Each number is 500 + 40 x the weight over its row's rms, rounded and kept within 0 to 999. Layers, rows and columns count from 0. Numbers have three digits each. The size before them is the row's rms in percent of the matrix's.

# layer 4 attention output, 256x256, rms 0.529, rows 0-25, columns 0-255
097:534485500498512471534474533502516488533463522477517441456543460521509530531512423504505462520507479478521477556482549517550529492537489467474520528530524441493475485444532550533483538540470503463486478492506476484520507494545511441529549535528469520476562581492503543559477524476538531468517493440545521477543508443487468512506505458506447521458509457472435503445449504525467517539564523550565490530462526483498542576472490492473481494536476525627488474530493427522536450446487457523437469494494501491500464428469455460408415441504416530439418541488503522554434382442577486506544451554429523537538497516473417530529501491492511551476524520454532546572468489461501580472517424522427644468461470520589595507511505494461507532526465513482553470436428540515466487512542517
094:519487471426539485523478464473471462466524472519492519535519482502481500518493426495465573468433518510643521484530530516409530483466507517491539559509481486567496513500498527522497460496434469529480549502432533508505542492431463593558474518464534494520499500456566519443509581502501457430500530523449547527497508498562526539457501514486546545439480502519558441476493497480470468463497574473464442528446484427475524550463419546510470500495498518467487503544495574468505480489477533473558540627445579494502530481423487541536401545465540484521581581515476484464457509481563494507493472535460506479503459492509577502488410509526460479515511503445518481495504450484529549510513554553510582507487483556414609468546531493406467540504524493503555529474453541545560485471515462
090:488465532548520493483523464448555448481531539574542493512505461530496456514585487446511560477509464503510473525477524469488484554539515499477474506503553477447441477473440451524531477497511481454460515459490533542470483483510444524509499501483523476396471497491470578512484510510529522534581516460530482489478505501441504522479460458444467536517523505539490509445450549461475457479449511579548502491465522463507501498477449457528454494465466421528533483503505479538582512441593465536468438490498569553463521569484458430461445531505493506543489533431533538589491598578568402505506474483500473528415497470535510512531531555414480452459509480503564471423506499500443512540482508466527482492418639549478497531537407487396565481497486554538480468519516510481459552475455565
103:573552509489487395473444492553423522476466466455416557563532527448489521476528513528563473575528419536428568512562494560401463480405527459523504490435427461542512477561498496515467444468492473515505498464532503401531486504550530494611530478529472610505442560480537504479531526510515505513482515597516542473557484506490448516558514504515461532442533486464454481539527457500490547470505483492535459536486485456500406497503518601548481531507499554508479500514547533461470498435524514485546426595519570470520430540519592467457513539551496458515468495550516456419437539454522474487520512489489517510488531507532501469513494492544481506507516500490467508491499484537574504549490511478458481531463474472547479505542429470464504573506498501452508509452538518491490441527446478
097:466449519498470529448465512518517483495520521420573545502502539505491545464479563463432495504472491518541453470516527508548511472445534538488562431429482531521522424517557462476497526540529535498483458457489499494517488487513501471468514508468534472488490484459540508472532440474567495487541513580504582542523520447495504525592519472509441469504509537521515461432483528569496492523590530491488453473574459479537415526529442527446590496418522489551534546502490490500480450513487488457508427525559449533524521565519470522467548414436560471493451423490440538551499510533535462521512504523520515492460497492478436574471454533485534494539449599501510497449507414565557515448489490515490505510460595467558513586431584543465500428444459496405517534497549454569513484462483495
095:508468457545461549468535490510474546466491512480489477495504491499556443544527495435503519472490526519537472488424568443481512490467569519456484551500519478484504493507504473464530451496557477457549539568489561525539526483513457480529524552454518484469417445475453569493500518492484505510487466490485477415521472504526520496527417521476587522542474515504513543396504489467525579509535543529455538484480546524486544529455549512515444489536522479385484545492482577434513474465542527536482456482583476490418513463541551434544397558516504418547603500478448522454540563493587486465484542480449458527568524449485465488553522541497561460477518510544424512466549475443542425491498487505475512535447507479543529507483445525502525560507547471517446531531499432580536417546488573
109:518533452579466549538500567544502576535505512441504506466548424500459418508480411476437483542418465556496458517487513547413483471478554462499502424485465525553463535535566565544539538508529521552432554457463513505435485467506463466510516505433567558601492486521489476526500487456484549506498554480538491543502522520509457526526515521491594474476450453435430571485536528502528542511511497539484520471560541484524472484522505459525450568534503493518504488473456485529453464500469422528455520512475497454519479548570492426561468564481441538569494451499526561538433526545523539443482458606541450512551474515549495512520541490526484434453499462515490498485501569476483533529518484506434529497502452496522456477454454489506539451568534517532499463487546582512606506466494466
102:482472547453501563452522515532541587446497460456453480510451510514555466530438476424491513469576527447517466488465499473527444438446515541516497483530510540452534521516458479518557523544464461570510559531506506484489541502504516482480483471491479513516431491484527525543453445478438468522437476482534522447466489467543531492520494465445519479519468549487525541398477508495557538539526502500458527477534503507475511530528461561502551512601391532478534489515559521517517496498476508502515572544536536437488527475479470507465438423484442534473589470501446458432481482473602471395481481478419590461468493407523480499523490518467462507501487459500513527529472479432517515532546567587508525453488517502589513530575525484539556511470488512507462458412513526514510514624426544
100:517543558465524484428545422436531514517459490581504500459466465509552455489484489543555546471554537486476485494492491489506573473506536514496485483502493520520506474537475530475449464469449508521494437535556507478484496457400474533533446534480495463514568574520520472500557472450494490472445422517473470456477457494506500502434577550463496438505529539507475535536494480565503484524489381464462496444465535572514508519505469524534556593542461451450470507569530434561562465489502489605528516560536463438436510500499492544460499451492467528534587508477459550511417439481502474502557499488444513501469472531522448498499396491492428520519571515495559519473471458487501492505558466548483560436467398518434531576448463502525500542484521459489429468527533586525467491525477494
094:510465492502511464453533507572569488448534516531566471431477491518515487501455535475523524448479524517547499490508484498453434430463571507493529500580518554516460504475488511482482469523527462449512459496518480500511490506511538499456513575529466436510506447507455542521496528456527505533500430492545479486488493509526489400535546514447510476586432487516472482431463450469535521489512448493468529456558523579478454502509501474532556529478521467550543495526452465503559479494503521462525541444583455498475565600560545473537496558464552526518555458540546551475540459475526479495497463497532493519475555500507472489489499534441464542420489506571445462470513498600534586503485516513437464476465484492506619450535530591517589469457602430516418485575570525520448444450451475
098:496451579537508572574543533531507543502415483428543543554464405486534481479591530530526501492581560481559418514495456485561452496464471479520522505501446484509455481483499470468474460488496508494535515467489553475512502478507476528486447461478556543536493496507519479587489496481485551443517485490496554515536464510560513543426516517466493487470475511540434443536418512496525559546515581560525501457498508540517533491503529463526504531499463497517595475492514440534528467509532521462441482564443558499421508473559453570475534448493471557537508469481520438527472466422475502486507503501453469462537485508527537469488512504556545487544511520478478496476445531517518532502506596556474572569491604506394464487563445452550414484561491552536518555573471557471518445485533554
104:411513531585518498538485528452564467508484525492521562476452497418448406459492454533510495539410538559407481454480461470511526502498439481462486457460470511560437497516537532574483546560528497486540533526509473494556539426445486521518511513528551525477493507539515497501519460461439523489465575426453501482537474451543488483454445509447502480481470501439554493532493455524485525451511552496485548498577456494490482452538578481521493482489482438387473523459514484489533483548421432443590474465490504521525519540565471418514525480467547559501570440484485479503503462568476481550474473508484525496489506515467456520492546430425476517553561545529478519487493511492538556514525502481476548521502422549483536633460473487497538476492459447419515566509543523470469494471536548
103:507610502536489504478543543460470490515487412461522499441461515512498469528551464452477435536513438433498486532513513406432494460463423505496555544472528532492496495476522439503447505528512461576491583515481545566502515475513536485473502515554483524498396566487505503422463490539480428509463473502496541455481449531466518411542535482455482461417456547437566446483448489486497496514440486454536583593519459502471560586515499508498523525496422499501515517523425500444538481488505516518507408474441540445460475467417552507498493512408526511568450462446485551464509493538458488481509484539538505527547440496482529481497495465505538436474479470486498504540475507450494470501477469558486418491429462541483532514557467457476514484486442606525491506499470509481501504393470506
094:447465457546529535519433496528464511503510427444516466489454483505536474435491501506480497524541498485481521514527478487487545498468516470523501491535468561539489513569534477499542529539460495429519493444535462460453492565560526498521521561466534488540481458512450445504480490507525578544552475491503513549570493437513485473420535541483509553532497458536454537512473510529487431517422498437576476446500571478510508519512468467484529482441477550479552596469482494508452525537426503456524415509583428460538477506492447508502491494456476600421525449380495600483435455494467543533511538519572486550414459496561450464471548536416523495474510461504539541524455470464496482554502578517493452481438571535560498481458572462466539543541508533531480465442498541541506537493492569
102:532563444507513491489478574602424387447560504498481589443479488504493527514505478482517514428522470457500411504503521477436483646566488483508459525539472516516528511555570582458547429527529478470490470482506451498454417425518440468540519501477492480469504526501486512429466504477511455536558477529442555575441519490459528487528507465534477553557523524533495466493571531456510441491477510497485507454545524486537515482555519540486465500543506444385483474500530510552504528562482526454568495484502464446531459489521456465474512457506428469573530466561525410471461491513433544497452471496498487437526457499536529478520503439463491526532553517527508501508526522417502492443509553512483524473513494533506494481510513502590514473451493497519453477521424524528595581502529478
093:524476476510485492408513540450516522487484459552509495534539509486541521470420541471503505457474428513462502516484472453492498489525522444478458445503489430458464488523568592484513555493509501478491536491494447403555563515486553445538511543489506446525540512441468514567506509476515550533490497543448515454575500469533497464524460541457505477500495426505512455496489505545449528468508508522454542523448456464448421410524505523561479540473538483490501407501545472539443447458576464480558493475421522512494557524514487477493507498445478490508505514574558407563461536456488482525547527531494503414485482581577458514525567466519486481527495482457504512466509515489436521432527521451483509484545552487550413523498455482506504529508375450554506455463441456422407562563566499
106:525543560512561534441478471499529564454578471536497490493508442509468513548530439473515470519468466436557515435505524470507548533489472497536432495506454543490516545533479460520519437490390534467497511561491505526546468524580474551547496512553520467418516550497465457444435471480423553465530484454479466533482469517469497532425471511512506522524558433483512589543463534529498478452532548521459516505504471499580498579496460468481492465533472410524509482487499521517503460544489568470534557534497505444579461522416578538484510472498404463497448423429481490462538495526388569489575558496526457475519456451564477543445494524547485490500490460456507479452455536483498476540537439500549429474542486483548472507477535461509444433524496553472451533505464550493541479558522529
090:455553518573559472455512513521420512485480544561535496509558541545535584504503410495599536491507534482500409463491514452525475518497559525537532465550448472496421542509459576506530469489465531468523468500513496480555504438471543523519507521415475469466512541497492482477472489435474557503529507554482475483579475484508489485485532415467526576510532551493464506425554496558523481419463517417494470520499539478487438483445464486523501447535480424479459456474546519491492450495549515566523432518502424473565516527485536529593475504537404470565559472570487443468482467511488534450510476528496449486510484531453509489524477476535464472491490460468534481500415548523472506539482411511431558509471520508431538495500440490561459520526577536582534469458511515472445473515510417
093:471544585501534530540465494449467540515487510473514508456538424520534591455456515474519446494557495490404509595536495453482491427493478523478480540555529461568530541471456535544498496526571478473533534515508502491506531527511541595423498404465480515503464473573540465452443437463522429497553543500501490475495535504490523462391540507568514503517471540525408458490556523530533516559429531528499543436486519602470472482487487515471443537445541446526537519486502570482487537502542468457506507428531599474552481482505465469466538497499521542546420473459494481474544529528581538485496470481566527492522473486546545477470525481500443447539524523522535501534491501581504585497476534488567471486458473499526530424492479492465506485532430506487566557445557510444488512464469552
097:469446439541492474547486505496554432431457476445478518527471565512509500465504502446460523468522493510504516551501454451545510490529596508532522506493473508444459514590497570513514547479481539456455470559493505556519556449473496478492466492505526529505488525594474449447524488461513486574514581462515469519497483455479481502571445469483483520451534593541508547535502511524538495484567466521492526510526491524411447478500511491552507480454506454600484515456563496506485497479479418529458516524491458498452579563533546528473534451537527525528412483579427490488466490432591493516486496583544488529492467529488513488571559507494522463494458535454475458491513509498546433500468449495434487427451579580538534538461454448493551498467520484414588557521542487447506425574515510
102:521480439496496564497565514569493515475511484483470495478482502470632501543586472482461487548515458524470485525481461399506440501538511482469466515485521520465526447504510505548486552452480530453526553537475469465468516547534494493506490513432495462495588460514472524498448504550439479462537500484470505536591549502458483556483465492527520489559513530581517535547534547514433531499543432538537452463516449568544472492435544538509511493444464498519481490519520494537486407540487549562504481498566476507471470482473634459479467532488570555535506504474504416486513530494467431497494460458482475536511474450493543524503483491477487442469472549564469492539533498488508551493504537607545519503443455516556483482499532503509423502574522594408439551512474415532555434462589499
105:507450495500509486459495492510591523512532499475554497529464504581542526469431509532409594498498482507466488536460512462501488537439477479442454499489421566510414481527529487475459560483461516537556394511524511500492466460447519501481502484561433466511507537527462550456573472529528514517471513571531445477532453535562548497470464479473518477601448539503534538470479527504455508506442444493505494449461505442473501500481564543428488520521472553515541456508561586492497476508512476611476530546524468487514578514477484449454586475528492525393509503467510473430504455464508554506547487437477533483431457514511520485428440496480542498456493619509484552496526513549489495512529488514520516527527484523508420462519618527497453433502528590469522515491548501428515509527494534
089:508527451494484488528464535590496471402451529529505493506503544522526525518479466514447506548501427499589494450621452516545527497554552505507440499528493536456540479454495510503490507454441518482455507484530509545502574527496508546457525451502547493478495463532483464498487441507580460479515438521557494441484518457511491462516530494538567486496592552529500440500485480534527498501529483567490524459403520480496470496500508476486518511490480447538465463502468499505514470538544523471465482438593591488539473473445455459440482499492518500444445510498498499498479420503382438530497462527515518488512500557530436467547503468453496529547477493528595529490541553461494552490475484569450522473482504482501464593591529445548597485414464478456500462545488554410580574476573514
098:460516505510469460508580529479457460455431547481500539466463508534557496532487475475444519494476543492528476540460518446480451503491523476515515468467465514469514458493442547526509541528458567497503480497483490542593524446471454539559486482515522543474501512504509505536478502417492555513515547564444487526485467519567536491466475541449533426505474519508514506448420529485556469511578458557439395433512527509481452465508485396519526420503556539521557519530431485539547466424541565462459550610511508462490535452533486486582473487522413467452436473515475558574413481516576467484567501428469463499523524455501470533492526474475520463499516463502510524517529522469428542515493471506587545541549476470552533554430532460486451488549454464522541502522440440530475563450503485
095:500514486445512470518419485514572552534505531565495528536539473470452508498467508475496434479470513491504517537493510553500520466482495521457480485513440481492534538451507536456523499544512492494488529554522561518567538541515488495483493561521574510507487534508529485472540443532535473407491539482464477468467552413485544477502530482497472527486520482466456423525516475580443511558556435561465471477514468503463495462508475452484515537528443575523482442534519471538506576464464466596520516537501475396546556495519479520561559502534553646476438548492464461567474471497556513526564528471461532492568502544563556512485531426469508490506471448452458548474501480515501431537499423501541432535529449452516567442492519441521531497465554503565515518471395538561473519554401490
092:514486432438555555449565490453425509563529498469518480517482503551456531511537429423452472517534470501503510540483581491499530503522497520477521543508468499492564545470465501540520517546484446510406492517500545565486458445531464467492458470551550519503569537516476464451474517499468500430468526489463488470452508484463473473496466542467445461437529481471432517575508517539531469530515469475446514527443446430522484544464540453487509541538486499502496498459543458513517491524535524553470471523498462561634531508435503392485546474518479542503505516559575430539510527464497417487476496468523445494464456461487516584510533463553472516494488515496520511502460520408513475519478495518579430543515517570586657494454492515549445521464551478515535455547478566511537431500533508